Part of a small language model's weights: width 256.
Each number is 500 + 40 x the weight over its row's rms, rounded and kept within 0 to 999. Layers, rows and columns count from 0. Numbers have three digits each. The size before them is the row's rms in percent of the matrix's.

# layer 5 MLP up, 704x256, rms 0.0577, rows 408-444, columns 128-255
097:522484500520504513420464554472542517575514473551459563544461529452485530503466517497483450508455473419586550492493466432539450523563514518453524466383551500528468540452577473437512545510517492452524501574529464531486501549515473467474540565589426476513493428533460480534540500521494513462492530507527510555479490516517405516525543490504561474541528568491485474511500522496543540519460
103:526494471455532481511505551469531578496517482538513537535540554464559504475504547505496530502406450468599516535545574518577449474486538541371502547445530478499478413541501459469484483493522515507495529535488435477463532470524587452553531526524422499541501585491527441470512492471512518500482537538550474454461547541474515570402497532458528519492482562499514544474531536398471558525504
094:498536491534483518498521463464466497433490517528529492452535540477540484570461396479461501567598520464540502499459559535463507472568581540480479530524501569451499505550445529515495488522471430573521481491504543476548556468518436483564492483436524507458466487475538483518485426534465497572512505558502508527483541556535563502505448475533470540477463481509475446450468463527560557566520
105:494564525451510509530491522550508503516506529552516518529446540514468520487498461506484523434415489528529530530511534470466530545523472436406492528509484522516482470542538510548497539571474594489477525542481442466530525547514420439424524464542524446439604535462435430451448478566444482437489546531518527504493566455456457514519472477527552455570480537480552533538527535528463556586537
101:539514535488463524453474521561530530464585487495513464511473547530528511520414539498557468567530423480486502407515502523499534511541516480532534507510482552519473484498512475429481454503492586518465483496512426592463483433495597501544497522425431494415441412449465413508513528448555494502525521487472498488553500539410549504577517447522509473564516564525446521454432498565501511529507
099:521421504442481549509571513506512494513496527463530514542509518556519587497427498512518509473445504528479425542503507499555534514498449557467499515510476467482482477481574448558516501451581537475494549556460506473442455504387507523559453491571482480560519488461409497410415554461502488516460449419479580516452456526537548542441539522571476481507468472457519501504493473483540531527491
099:509456498454519448484474458428491435502522505470469548461548441469539475424566492565458548469560533609512494511571503479522450494495458496490498498486477401494522457515509501549501530487437429465558462456460528529528440503530501493539440494532502510506554500500506505529483476415506566491509431532582506470483495550459442475579467524550505524528454499507457509498512468495542454495512
100:514540513491455533470504531469451510499503514538431439468455561539476557453478508536559459507463501518519536546551480461504554422492421479500508486485498494531495522533515527509474539491531464492601557489569468563528518468491466565479458559529573514514433519475469577569505520463444461529504581570441416447569507508511553507496513527581451468546538439528519448507515510461515504519434
099:444536518489500485465564503443491501488466571556561537530492495514468528470613576493546463493480531488534469470501521517565530480516527467477500478558413535563464487467479472485517504432494499492450552467506487591462530554571521535530513451553505517552503468541443440532440490503543474584504480481445553524594563482433413430451470525516556519580476410529501485530452448551570531487526
099:529553489482442472513460501508500506556527436489485516540479482509502583498479484448477495498543444531522574426468490497574401557479589532537512557579555539420502527563431558478480527463563488508487511488534554501489530487461465460468473498460548506502515515460485507492459488440520521492492596529522487537600565528446559432552522519466546442526458525534529571484467433513489463448490
102:442447513528414485503514550462512560465462389468531572545551474443572503515484470520510475561561502471515456528598543542431525489500496445529573531519386552502461548531499504496515436448520486529532517499501563520492480456523523488509474528499467448522499469456487512523450567561532510507495606512486514542532431547511524532556538501560542534485472489506539509487601546554498456486477
097:538525523451510545445554495473509461550481464500499534532526613514482464507482491437516428511495610478518500471505524552493513436549460500523490489477514525564580450501473482470498472526474402525472469530487493545517480459508507583551522471621461505506481480460502530517528476510432451529497436485516534510520527494506478484556471566546494435491487482427493485455491532539493540524488
097:489542494547469569515513522556508479534548477443523534482504501426433476480494526465455510509529586474480454526479405516503577548497499448511590512462536505482532502552483495519421499534492444467486517472532552453453569519462479438526529471483491543429518478491462527480506434506564417494503480517430519472455621531516500498509520456509433510487409588502567510459507459441461551436512
089:515532484603506453510538503478545526400504534431526528528510540463507474454552468473630457508497540523523492581556490496525543528582450505486456468492487542594475462539456464500564535512501540548533543513455545551459482460456500520612582512505465499520477506505480523543565489533514521478521411463521473475469506523447514532466511558477485507545513506496496527512584467478544470520542
106:489524470483465507460498534546482486572388475446522517564447513406521499487477467481532470509549532478609441491509522465507414496533522469494464520592561511560544501497573561568476478449487529433512507528510545488583486460476533509583464537562381533460520429531457480482563507567437458528552524541487441490508495568520467390488494516587483539527537557466508587483465515512519507415509
095:513515443510517497545485498566512484540524465459511486427536572569489553495486474541481531527513453415444535490498532509559491512562565501532475542520482492486467488471522464502528502497555450468421500514491522446506480477580495445498510522507491465563548538509474489528551480588507438450485492554523469466550486435459508531466525599502530452455442487540483513482484523506532556452517
091:524529536494458476503446485477504562517535418580455503538400504551450493483518494466540438494484532458529493450503485450507500499498444414487558476453492538570504516512503484485465471503403504550489518455585476476533514517505502546495506525562536499544473556470480506482546481503447488489572530561465503529497478476506439548484520550513498495437530465511528567445416528482597471465520
105:558467526531496524524480510519520502476514488548532526465501531576536452499530471489522437527496471519566466475480541539489490469492496530496510525557440545550479449485555484466489489487497470493498498516527558493462518548566537476623451546503488516473521418476475528486535510466456509442535471444393546577519556538558426453497571478489549529531512468555470496568566444530466459455495
096:529456480587528561486493499503539471530418592527497464502457549552478473579518544491511476474547511492506474578478528518541517447474566527464475559567431514400554510490446502459462475450496468515526497494511522458486501551583531467469540509477526520548579480450546562472463477541445502543491454482489554542531512488527501448471583506447515584545550501500552524502480552538472589479544
099:519459486502517517537509492498477493576491534497439595525550435459447474477526491623531450493497544569602493551515513421502506528463534513490519500513549588533532555551460483514496473540528450461466551610498486483577514556456489461469523532515450466423454485493532528495493520518522524479569465490483568449491514420479449485485438504512481485530519539432520526465435531465500504473509
098:533432509546557485479524480493494560485452443445501410541483527475513564498487580441544435512522486446519434589518481501518525486436502477544596469539524553472504527527548511440548500465521530451564533538550507497511456526526535536479482567554510503519542463493422517472438444524485484502491554565458503502453488578497515444543464419545560604507502480524520444455509456448488494503424
102:566459485543423494586459558482478505517535511487532509447521517550515545524488430521405525487500560612518453528529421449466416460522543525541465470525565462476468487488502472511569503482475472404517529483536432528555521494485539561453447485549559527467461481461471519478519491468494470483524520473458475531541466461561496476437526485419541471508509416542470517468419473557571498508503
108:388572437480574504443504575507449541560487493483518514552528508519531465532519540504505469527513494520451498539502482466546536445436519540453509465531435534509520521464485510545534449512490494482485473511559521480433481483489471479433456485562437497547480561464474469545472562530512502501475518465505430500480532512487412492472546538459512561553457512431550444531517560508509502489530
099:505467509454542507498553467518505421424492519486482480529480538486528488580463529481512512479531464541487474473484512553539490475477521537529520531523539537546519546462455514545531541430543512503508481452494552463439522456499515480629467383506519427498495575513506506504471562434530488565447448508435477440521445505524494513540511458537531591490481564504465474450577496552467580512476
098:567504508519485443436541448587456459534408448509513531493568466466546472572504505532426551473504534511509526534462490480503463497440476493533524531508483443421493490525510479504471569463508549465490440498508530464550515473486583513422500534490502539519523488452542438524508519445528556565484504447519507494479494474441497518579486423438398545511478504481509473440450450477442501430482
104:475565559450426527541543548540537574482470467513578438527534476446546510459473494501465461503484519495467485427567492462539577494547441501492514424576493519512540534466514544393505474470532509502425497504497561586487433513528525547527423510462542480514508488473490522517508525510513523590541491492419573524499489496471442421448536451549518412535488551532443487512502439500438467447477
099:498473543502614493481511493554436568501433480516500449531545511495564476496520479487475516496499503470574509478516496491518526473458393534429485452479414492527461479464499537483563434480508444567433480565509523445496528479510516462485523454508485481535557555489498474460523483523457555474441459554433463549520492520519514459518478537430439504445463498494504439454478462422510457508467
100:514467534521484469504492472504487510418547479570463521500532526499447513492487550550436499521520540566465481497540470512405493580447478564485504379521516503496483439571497505524504440443531544552462462644481452518564506454519387512468458423582533511542529537519528498506492539473563501526586557536462503429467497487457493524514506525500517582574507517515544507503469520539493506546433
106:495466546476477471512562490444471424477572504481538552393528494562473513520485510490526497485482493482562463511543535522458561455438529455511534543493411484537459474472538454526478548539539518487528508472446463568510577520552470512454485517580473474508493555493444561601488517480495446455450574555508468528475494534551508474526558521501450555556562537528549497534549533517485493482484
100:497468460557522575492512443482515497495514522578511439535499537428500431449482494523500520508514532479528495515491464450533495455420510513474456553442556488564395474480538536479472562507552503413563521487530554536455434488490537503471581467571586461482504478558482461479579416484462542488550498511552608448496487601442508533511507541539468547538459537584524514476544482515492495462537
096:506452490604484478500468548491472528563490485513409557503413503500477532474430476570432513473567441430487495515484436435503515520445519547484529562469499462518491502497513524484450522479508532461512511461512501503489504514453529490448488419440511460499461469463521442476464486484596499468494580516440590551493443536473518539497538470526525455478512480565432582472533497531549529461497
099:526507467571497496426545528518509497482440526495462438479451433508521476537523450465525534505516562492566471363484546537543537488677493496479462435540520530475525455517494542452526460494475507514439472512514474465397484415549513506495530485509478443461502522478520478518505451508524477524479487568442465518466475576487480506642460480487447491480555496459540557513471517529479503470470
095:449503473477442439495445452426513541477484538571522500558474512440487479487510422514511522481519550479502484448461485512431447543466574407521501494483446461544498441482517474475499487496499466612456476434594500409422489465450469416490460525503465469501419480518558415549540503455494460457516475484537513399491456460533516470538475538472511565487514520534469507510492465541467476445532
097:526432521483429444575442532523521485518517489417479514486488497508482500492455509524428520538425443518485542423521524520574587522516544521451483479490574547508545536532530513451497514412439514606508547547548492517459483492455468474506462414542473524524520504512480470502578547569528477487446529417542457454482550473446441488570515533468485455512506527525456553539482543503500511519505
094:514517462516483540533548542564463486466522396429465490547536475454538500547489493528516520462502439579490463474534411510484490496479428573517473485518440528486496417505487505483501456499552482489498444564433541467535530505458536566579488481471482504539518569526486511483447524501498537464622480453576530495506512479480478497591486486487451549471512449542453466542472470538523478504476
100:474541425525487520516488561563482472504458497529520457550425511443513509614502536502542540554554450576534531526526507475524507446462536537503482513477432479493501469532538502456482463464539451586518484434444590427524492485511487516563509518489483503528464581500448516540421548496428500478470435550510484523500483554539502503535543521423513536495544512514534548506409520542523561479548
109:558486517499483510443561497461541517453481511533497558484482495486477571468433466446443459484568500510516484543500470464436571543509474503543571518488564555517520445557488571422533512476451483527496518559496446538495431472536486524482540645531513472483548485450538546499491444501413533449456531532485528516526425513498566492405562513502514528462526523507529442466536521471476521530490
# layer 5 MLP down (transposed), 704x256, rms 0.0517, rows 408-443, columns 128-255
096:596529466598483535484461576470560426514466482576545563522519463532436527528526515429529546464475504534522492475441462488464499534490485444486510495503496458464510510509512510539498463487419499489512420559513566486585477550470475513536514472471478562505410528525516516473530428564435534505414565524506496473526614574491486513504504506501446479489477448524502511515489452491502523462555
103:520526538468454521461432486513523397534440432485504424503473509530540464487548530528444512487508496510518464512436554507507548457472509528407509529459427510509568529569439467559474502460484580527460568427501523475394529503469486486492447473529467512454568468441395525534514538563504491534492450541466452492553501533518491461412479472490494542484477516487520487487531491502584456528484
094:501527515553546516522505480523471519527455462475515522467420481500440525530474476550500530534510483494433517489460460536563476521527480488518479472409407553436486444456558527485468422567579522421444428469568463548429514494480519457448550547468531508422521511589533510419471506510463575451491475477523496522518471536522503467517543485522487441504470547422510474534497502470489554446481
106:469452499539571526470536538476474529396475483521472568547461427460515509445485515525475567455506541494519534590453564539554517456439503573512501542555512513452553513518479547493444476516480506537539456465442531474515491494511564507476566497436546467471539558448492499443446529472384505511435497459522443425415477494510531519497497501499540471489487519573467484511478496507507487454496
105:477504507472492506442538423542467539523509493459484434484522512533534518523512430514501494435576537529427452501484506465443616442625530471450513469523514609457486536502464550410506515494470491499501472516525416565476484474496556452538521441513460518486497516502523548508488431411510464529524477570464491401448457503465440476509513543585531486519502546468494541405495465470442467564424
103:438508481469444517523559553532523472553582563518502520546493526509560470414444488523510528502498516463537523552480486498492528505490515451492463501516491492517558491517566571529546508518528471513504423473444482532451506490541506492547496607470531518529526501448459432510485524554536538540518520540506477543527467454445454481551572491493497462521486477518502441544396528566523518498458
099:528467520458485513501528472464457535494569593477565560442557499525492507521490514496556564513424492465484529589562422564535513487486530452522435495539504533554475515410472494484483537491512553518494477540502475466461483504444514543473546469509530435497513460487482485496634480585509530360499521484490506453429502478465520502418447490476459511526536577474540434491503569518394472401456
104:548521441482561464470478545500512467511486520538513483489531430427457504538437531517508514449529475498532452529584564474533518595561548486506521415544417511547447471431475450469530500523446497453508489491465501460517574502499465507481555481525494482529400483491491538505497528543460494524522490496534457540475512503509518450509450459555497488472555477521485488486476539453572532555452
101:460559554546492505469468555491483518526445439521517559494447469519481499513596524455522483517506491532557498500446514476608456455422459521531512440541489544546557541571496552430514537521490472537446521578546486488587483483459413488493517513379443531483503525449533490495503500429445555455466523480526491553487491519479459513464471507493484480499533548461502514468456467455557422485505
103:508467558486417511481502444519574475545508480511494467500505567589495447531488496481476492489490532467474489515501451497455577469514473489387408577586459530526534472577497492456519530518439572546540366452499506472520490458477396516523595487528530489495509450536514468481533456489483512524450472497514513427544488496594408595446563483516554534519513515514432433509433520586523436526576
099:484559455595514456432513502527485428464447519444465496503479465513542529539415514492499546421481561480519503458488462490570525497511555455530499468463497492499525481503466512517499578490503484434453320457434543438444524450526559508483441490550460463509539525536515469453497513528553449466491464517513512491487506467516452486493472576511448508526482565440533502466554459534517462480503
099:484473572495500482462497474456532424515511495516443472468423488529526503514530484477531515576571492496478541530491406571466428504497488495501463531513518522472483577469542555496463415464537511542487548505491478515499488512469500531534527485449548557446441442548476483546458508520413466424424500500591506477570591485565563522445466508462534543530503479553465518521505471454535497489512
092:467549520546527507522439548478498522465474582537454509528479479530548474534470510516463505472537503424618514493443427506474417568443496524452413456493474534483478472518544495472477371495472493532525441595431415451566488474525513505475524483529503481480481541502492528456492484482502518490462453472570530512527441441532560494515559473529503499459494473506445521497410438467563465531486
094:495422509446479438503519456519497496481404464497509491462499434460483467504597499562443518531456475470519544459544498540477485526453558423498520524530482506503504485459469507536476525443521478538449560474498554475552532529453509474501471460495487525547484466446570456450436472468528540462463507492497520493498532537458554493542505522534529541491496455465520453550467459512503534433494
098:530488533461484488477468526501510522500464552472468498453528507532459530474544471496495415515479446492420509518402415539515428409513546436505507468568502478501480474433518447455460493507524517486449469426416548485489524470488499585529483474448486559463452525536479484531487500475469501475555458519489557452446451443520522531492572527471503490509454521538514514470464518476565537477494
103:504522477472503562503438464461564457542464500477485540575537519560473484515507536437514503495505587605522486556514447422523417468406501524474554530523415486521473494534485456565559511509481524459432509457550577550473460500478492520479543476534525464469509499508538551449501496456451465534469533478478556460488506481469441479546505492508527521566488447487529552511494432422469493541525
092:557514451483563422476505496558527485524465534466497587476553509466490524445507491520528501472527474498464532473478510543494512455511530440516478487542529436536559461489487470532551574520532462482464744565506409527527520530468506513481473541489532465448455560469495488512437483452516478529604458489508412410447503540532516548482459511520547538467515554447524466494530457495480552497432
108:458449523552507504511485493451408480434493496521476536515466476526529458435568502442545500508480520452481462508504505537484457508476567571457551536535460497475537495479521502534464511480508504473506434504507496507527549548595528527557464520524449431462515504536493598529504472495519477429483561483516506552455516516539450502487528483466428561612545466446439488482498549475473499514444
098:534524535526542444493485405473483576481537522474517518497595467477421527507444448525531409434525509444487548481490579571492576518456524507542537449557472469519491498471542507505522496510496508430446525456442514578466475505497506492436500472536533539438506473563572438539579520386480461528468471515523496519492509479406385567508524491499483546460505464546521511459504537441532523490545
094:491389458545404539536520549542476579539425515541503499474522485495541487454517523553558486553522533531475513470451471520446550454393498556527465469488527524513525453511540495477493499526500508463536587498452523487478544512498472509568516552515497497421523534493471496435441466500423476516539515481527482480467528473548564524534519503553486470496494501594519484499589542540491495515526
100:548567509423516490460534413614571478492543524456505541488546559590494522412470533489436463519476488437570482484513492493536490485540501501484501559535487533451494492450526511456453524572513498466502519515537514462406568540428516475530516541482487448538445466562494492457518421404511518512439445495438486528506487406461540450516566552506557515544480480481561484492549524494517494502505
102:485577503488535527518459402466529499545457457498464456488415599475488531488541545507515484461489544438508483550509530535533417472557459460472558502521458541494477538510484399384485444525503486502455403513479470510467501529514498545531539492505372504464518519449480536487540507513506547506512515477446410482476506538462443428473510498615478606459471491493484552502500556455408536515538
105:515496514462484510412475548482530544497546500468547481507500557476526596466541485455479466512505457573549497484508436482405499466448473475442475532482500467593562577501531525501574498470514523500470444489496463518576466496476459604474501449531478525469494420548566488495512486561466533476544507497453443525561514484535480453425390536475476501475503504530537531498534484465513492528460
100:483483471492517496507451535497547460589431471459467504490579460449477509520480573471507529526526471499497545517477431518495555459405566492575571466546488497478444541507515528496487524507521492517523531546425532603505455564442462480474498518525523492422496617480469471514447493471503521451491614523584455517484500516477467491528471481380464396519460489428504533459501437538451562519573
100:525532495522537511573509528473535435534475451497497504462559506480602478505522471529503521507499510512531489440546505482518449493480484504494487517460459476500510488511553451514538521498571611506521573522430500478501426524437466484465504553484471459445514521533552372538539460512530469523552515511466520491435486427467526535442413498452424520486538567500463563524552482503513481542498
104:540427605477464536502547554450407494497501547544457537446570486552530525495457578484508557501530492496538463573524491539502500487478470478512496470515505477517480517462588494509480508474490517513569488469508502526620470486465507509488484510493490501526495479516565383564499524552488514562506487520582413496523473489453516449515540466479513424420531526512460519501540459521442458531527
099:523423464589490475489578489495540462494506545467523535546525477551499453449542531464448529508530501518523511530504508464542550463481505519446472517492450496511512519499498482461432480440500553501539556452443498463418471443475520492430537551564389434474521459534609474605529443541507488482456463535459504507479480545503431534480423538468415497563485472475542471514503445554476526439540
104:448504475455566571538527543547569462568450472517453520534460441489498486567508484520554437437474490468428561545455496550588413425473477474576476464481482478513481481423558397481524464511466485545441474481506494499575459584413466511523502468499589497531549504441531448481484511519529548558451427444523506490464411544475510462447526521483505476473485568528513462483487472444536549505560
107:496476494373486521463484519467543559511503509480546555444464528444417550504453468483502485549494513460494572578552452468494591532475453476495487561457497510491572503429500494562501495506467474440578467514530471470504524528525522529502459485491591562451485541502481428446481525499483472538515611477596535529511524463490473532521492400510500524477525499533550466549493494483520566545554
103:424542464535541501458515476498516530477482572429505471473492445490442467497526558519541528497522556427434508431520490522532519494533426524449409529459508487507488488487520527565516468511470499502513376518478546497545420462544504478547532515498526493495509484505482450507523524463429512508535502522486519506484460592545463513572553530470442500489571469396531477506429541451525471474502
096:564476480476533533526532449540576491497495486579480466537505493523498474500454503545487496526506503531466562439487552514543495501517399501526557526503484468474507560507452518466535477544492533469512412535433490524447477472488548522473506473482488527462519510399528508503510488501483511519479518578442433505479427484490462528495541440570486533470463467462429493501469464517524476500501
098:478489543429451523417435467486483421558521494523495528512441479522499538457478498466463513410532518510468495522501451569509493516560484488466479541527480429508493441453539505539485527530484458512493451486484500427527451417450483506511502508509473563528449501458488524504540534514505517514544462535528512530552491537594474580476521579467547432493508496566525581549467438528537489397490
097:617406448476504516474526500517430475496438413505462497478539458540530440491463520467489547544485448500531521506536515490519474435507536418537521473497441487465480575511478563528535489520473497474580462537549602536438514519487517516499467453499478428527489497488535426506446483513501444495478475482500458599500550625493456517484415506514479479499545489502493530484479460498459509569393
097:490497452483488601507531552465509500477471540484530628476470520448557493519531554487514417468544494408501463451477470508497432547484449482526511461536494395489478453472493485540503543595503448478565524543518539506491559450486466508551564513504462445544533460495438482456504434529493538515535406447504466512426555499452473605523552517501518412509500513611492496500472497511474528556509
095:544544542502549418532493488512514483534465458538453465481505485473463524492437551544495567504464459467497520515495524466532520486584513521490557444516552520480558500498479456504571443517414501528495491501483489527498488488577516462488478468516476511557502479431518434540534445502536523470467528521488509491517472444526444506480495520532493519426526471548510456417505509474450523485446
092:434507495546448455560493462560519500449538447399453470414437597477476474575441523537465493487520547519463448512508588464430535540540516464474526462513525551522437512539476462472500506557500495475456444491577511585487467554491489457551463475519542491472592455515554494471516428525492514529542576441475489513487488565467518439393494519492486478493499530469539528537479491535522534517521
# layer 5 MLP gate, 704x256, rms 0.0591, rows 409-444, columns 128-255
100:478495441499500542445539498552572429547485462471513419515556542540494500529538501471457524533578599509445515537494564505506513421593519572502436539569531553449477512490440489454482431463589539420512476442513507513451542510507504542517537451428500513437504510537445554570470467436533552520546543485480432482593566476552557465481460417560454490492427515468507416512476511495512469507569
098:500432423475521489504561480541495476542450509436556515537439476467458566481617527446541534500476481441524493545460527521459435437420556536507451462527521560482513552463470487466441477433596482560492493467473494490473598489536465539505536499550517518533464484549431537504465530525479452515478533539515462442468539522548515449446455478459480461543442496444521479479497482496519515466527
105:511506456533516527525586499496517553562539515534527459432552526493482463471517488460490557419521587544451474485587493555492514481526503621538439475507502458538451539490441518548485511505502543550484506483563560491531526510462498525531534506501524580516478528508509555515498453491508517571470500510522507547530536516489478495487463442537477483567365477444589491555520471480424530461502
100:506492556461535554416554493550469518492448474520517434494513576518511546516474515487430519567572538497449454497476508413509474445491485593565546572549480513495499470511546474525464473457518499394509501499511535523523448498436528559438511541499466451494506395552476508547470525565530506517471486528463542542532518495504446519492467555512474508515481527485474581561514465422491487414587
107:521463482527485555455522558496488440468490480524530460561561559615539507487532544436554557490452507500439480488518546528487531518519555533565488475527503494548508453550521532485503497515480410552460492530550523584552493533472564486524464590484416509527522455492472568557469420465550555540467483472501467517558530498484512532563478576486528461507467425493508461530491470509458408504461
103:546479452528477452492478524518571559429554468444453462528534528493543538535453482473502519528428479552510593527510509513517486488434515524505479545438549449511447496401496542461539487488395493476521471459556470482474422448578493511472465596477558466444490489472481461551489460438489616516535534478515523489575506536550451498496476540500538463428510535447466469531551529501472480481432
104:428449473462503540464479495510480469501459486524549556475517436473527442456511399464548553558525475495517538483510444483484446513467522451464471474454535513490608489390506481525477534551499494495530568513499502521482447487524534505471491480484443471496544547539463448487469494570488507449513484519491543506494481584457403537497509502494534468547554511525555510472496507537457515465472
104:458552545472540486505482521468510551544500478498479471571489519482476542506486483509476553468516542409468518476511505499506482560529521609524491515476455428488526495521483470507434507455455446577475486484601587496496445423556508532425481558472485572512502396494440513482528458547557509506497448508529524475542489501483556529502572501558487479490591528586543430543481492469516498495372
101:575523487498462474590475506540497540517482459477451538520526465540517469474493523494500498497520551438496481426591520466467466588511454581530438510533457504474573438542501435536578511472448525437537481527546466479520513471550464539470472441435510496481498502505474489527434501466512526547593459456556558513508448430532506560513513551544502490495500499491456433542505476583481465501489
096:499476584504564511454487549417505518478470400484534516550572512496545492514534502509548462564544521435490509441530530573459504480483452578539535525534486447511527425487494490530490412517508517496465488447487495549475502446527549479481494486507413600522554449512479567472518418499462403543533452496483431505536419509569453491491483531536552492470531474613535454530583546541567462480498
098:431541473481556486439540432507535519467495478531545535479557523453503456497452508455491536367523517484444551466522559496541486558536512516431521497428469411490584447491419438502392504528534510562527491470554526562533480455559514491470507488535494483472539561577544475470511511530484519559529429503488526530540531526495488498502505505518491520523539547467511462484479483416481447549494
097:460478489509445539433510492567529442474482504510548438542507563498460523534516569427532526531448512537459477517503522500469541505503481497481536482573468514503545497517468528518514460497505427460424515554461600470527563513517445511576551516459457491499539465545412512491552521510469455521543568518501435513554529586519504455467491471459512455486451456541590472503482472427475556410470
095:445482494489532453495457471587528478413546475581535550451560540494509462541452448531530475532536483520407524440585556530467486510480511515516516461534499526484487516407415449557454473461574466525441472506485495501503495414529509490526509499433412519473445489519491480471466495508530471470519532498470473487502430442399481520537485464475467492509462441516524506456500454447412518586543
109:533580440481510480515602549544538516436444494526574574523579476404565571478505551527510570523520524541527426559473486468584478470525529538426511470496514525466460478468498456505424445461534536533542559535522527507441502482476549493534512500468443552538499431437519497482527460577474524545514517537438473494447543545528526467491494490519441567511526509540515560476469480500506516483538
096:470471529455543507477540531508532408480435488472584488497544534457502504519549555468543517539521558515493530538557566501521527480448458483470465525536462509553524425517503490502469409519489529454501560447592492504538545542514422492549516491428449504513551510520529546578509544476437450559517521524503467482459548455523543500520516528548502450537473411494560526442477513502555592533448
095:477426468518442541599490517517527475535436484569454517475472484468530497560557408423413531477468472527481464527453496546484485454474514509576434547544517520477477546439439515593424471458467436483453441428577549536506497478570524502511486490501438465450487571532411526489536513598497484495444502473474542501538533498482541521510504534419513474470502475538476446540510443491444410537533
097:564504457487484478477512521523527521481492473497456543462552537593540521479536494539466453460553506537514479542511537554532447541483540565522482531471513516485504485499528498466422517491462516480613492480529512489481482527515538503544414599509492515464507398500539442548507509481487445527545494435538545524572552511524493536462519422494521542450446499580471447487610490587441476459519
104:587449475512522413536459518491511503486523520530534512520537500496485523537554549587493539505476541522537589496533504562465487518438526523441481506442556464467465528441556481541468429523511545484510472523450446456511511481434492434492418520493486552485464497515551447527491528451494528561557509488517535472499456520589478510432538521426501496449535513575486489506521493512524537427484
096:471462441473575503439605542471454500427509489474498410515541510471512511500483507475474484516460516489469529478555543509538492432548446474544520472512396495526517446524571553566550484448550496508455475468434484514499506524532446532546530513450505466561486491503395487521458485537474541563534473547547486521543583507490565525480536481487502458505412427552553465500512505532568491578481
096:557460524513569500523508497593433501432513415456478502491543575451535477504520591445511520457460522480412486526493481444550422477470481474435485475490536423547529463477475519444496553582515540481507502545446533515497432473552566520516507595463501499519526548488465513453470497515507514548509556506534510482486519530539522448553485420465537463525557502435486522500513498438531539449486
106:561457465504518514516501541544506443461397512448530477544491531536488505480530473468512535390589450537499441562455522442528467479527456489539443496546477446558510502516496482569453542487464475475494488453495411504490535553549508534527493503507480459522529487495368508474486549481539440487487547457597527543460495508474487477480503544519542511519494507523554494451508465523511486497549
108:536644482521414508564543502514528489434469566488460474506522523509542527531527499484542522497407500547476501481443525466544483476476503519430505485467500476560477483457485530514442463501501501532568535465549472485470509522475483468472467556468466594548440418466486586559489483474553557446488489459499536483516505429462465502533552556501526490478474519498435431478469545500463453460524
098:471503511540478545502520456485526500564510439484588465518550515486553525525439465444466450540537564450496478523477507439552568519527512499548516508456444452520481418507445474504438517470511474491411548436556465544516507502503488454450479578539473581473507471568507498475563548514454471554539485481606474510554497469517551484449486451489534540531523507602465486504557483505509452493496
100:493462541552624587524506489447632515489458486481484459488489482501506547454547501466528493468477517483527464494526575545552416505518465479477441523509509483563500518496489519447480507522581487501530517474537514574519488527511478542569524455514475455482482532539505543543488461481463458527535494542520531472525492474523457508479429445532490463448484501497491473481519492528508522494495
099:505519504513453509546548472506549459503514454464438505504535462473495529527431468527482491517548533479445546396543509482473485512470574489489470519574511528560519521473416459522508503563439494456520547473495475470513533513468543518523563470436500502478502456546541527608423490523494499602550496519516466431440511519447519565520535478515467422519510519531503476514493482509420445552456
097:522552551481483533516528494485533465520490482522463483507496502520532584522505554455465520445435564460466496576546483489556482532451477530524584522540544436518503482552520553571556493541497512446558533494452499549544514496505578554530480560551523495547479475489424504517538561534509549489551557449544503471578541495563596486541554444498546527482482495486513489547500558497482478510551
100:572462502601574454512551496520477500475516415493454455473459521538524545484522444465528501480501457508517565602473513499601457524480455472515501508511488495466397491488590441480583499468502507561534528588472408524482395532456562434511467519497507508496574470478442496512406537498467514432473516402544483536478485518516484512483511496485534555467488537449490493528516559523454474589527
101:541519438533548489442475579499595555492511487535555517520493482539547478545463475496467494567547526521534472533520528420543436533467451522483514493486524480475490499544510404434444513483484569475542485493498453478506435547473510509449473595518557557536493459512491451519523543484546506533491488537565563477510531503502481560469491514569519501461500529503469498526513509521526448462517
097:479561603502570512483500498484512506519524456466469511390523503554513503497546463536540464488476527489519518419505550443561508566507414544491511451447475463462523558465533462461518414409514537489469552534508487468496433533562519534533529534489414486591435548496515548561519478557499500521499526452413528476561432567467488507465511531512525500476507530525528484498476541463555460456473
098:522514527452558529450491547524488440450527510460558514423554550596506555499493554456488520502490544470470522540608593451505415512533504485421482462449485438431514513503466524465494552566493454510479585550508505477441465482504538530478524549509459527572519548515524509447514468466476479488444494555472532441453540497487471462423419458493520496483538497515540503606574499581524503480409
096:543482568530575472477556490474557495419519468458527474539554524443495485480500521516555501521473471468467524526476526459459468475528521485481475444536561511442443578494462543477520501442553548554526509555485507476539495500514510439504430445428492496489530489516551536490452514477511529509563583457436552476420516570414560429471449505529397507469525499503466500449531517438535533551497
097:469436441491531562529539589474491398545497480466473448583486534509556509501485489503432482495573581482536498521460509542492437425506449532471566468467436477502554530503422488522437477460536541567519483517526578514542491549508450502478528468445539473437514474524476502509521512516499495502548459533533495492499530518462571479545473422538486468514506443452502501510452528531506562452550
092:499489407476507552497546551529537496504434542443594549543470522517472519524503560501470521451455500482406534456494488510464453506530520528516493505538479506501556445483455464508459487570474510575515473527504542440511506498490581504504548592477426483560578511586491519487544503550466543541497478512444495530462508556466507515495519510461519500515467545617544518538471505503497501564434
099:530459505442528515490554509473516463487476498517571483516543561532516524534489547496515569512492470480520459561485488557548489428543470539494452445498452515466512487483532439499521485543510499545453480482590529470507519448498483520496461502514473424508555498517460546507570475537443557601508515461473504518486459499527423481454490524521537516540500447533610551496435537513419476509551
096:510464469496500539526483532516515437510545535558473445556563465542556448592455472520557535463480553438536437565519516487502439456514499476449490461501443552398465538542520487518563480515475528565447493521519490463532485482504470566557535475539502485492539515495494505487431462529471499559412522487528488537558513521549463464506486474508552602511456490585562534506477507457490550516495
109:536461520505537526421495533537561424490418495517458468505512516472581509548525450476507449456529526586501470449562534531502501450522497505536471519500512415522494406518493487508463565533494460481544534502470462552561537466479523517506450591485540565509447483442459494551551459480481526483481481453481536535590545553467495416461417494514538533537525488460536494476453537494465542471441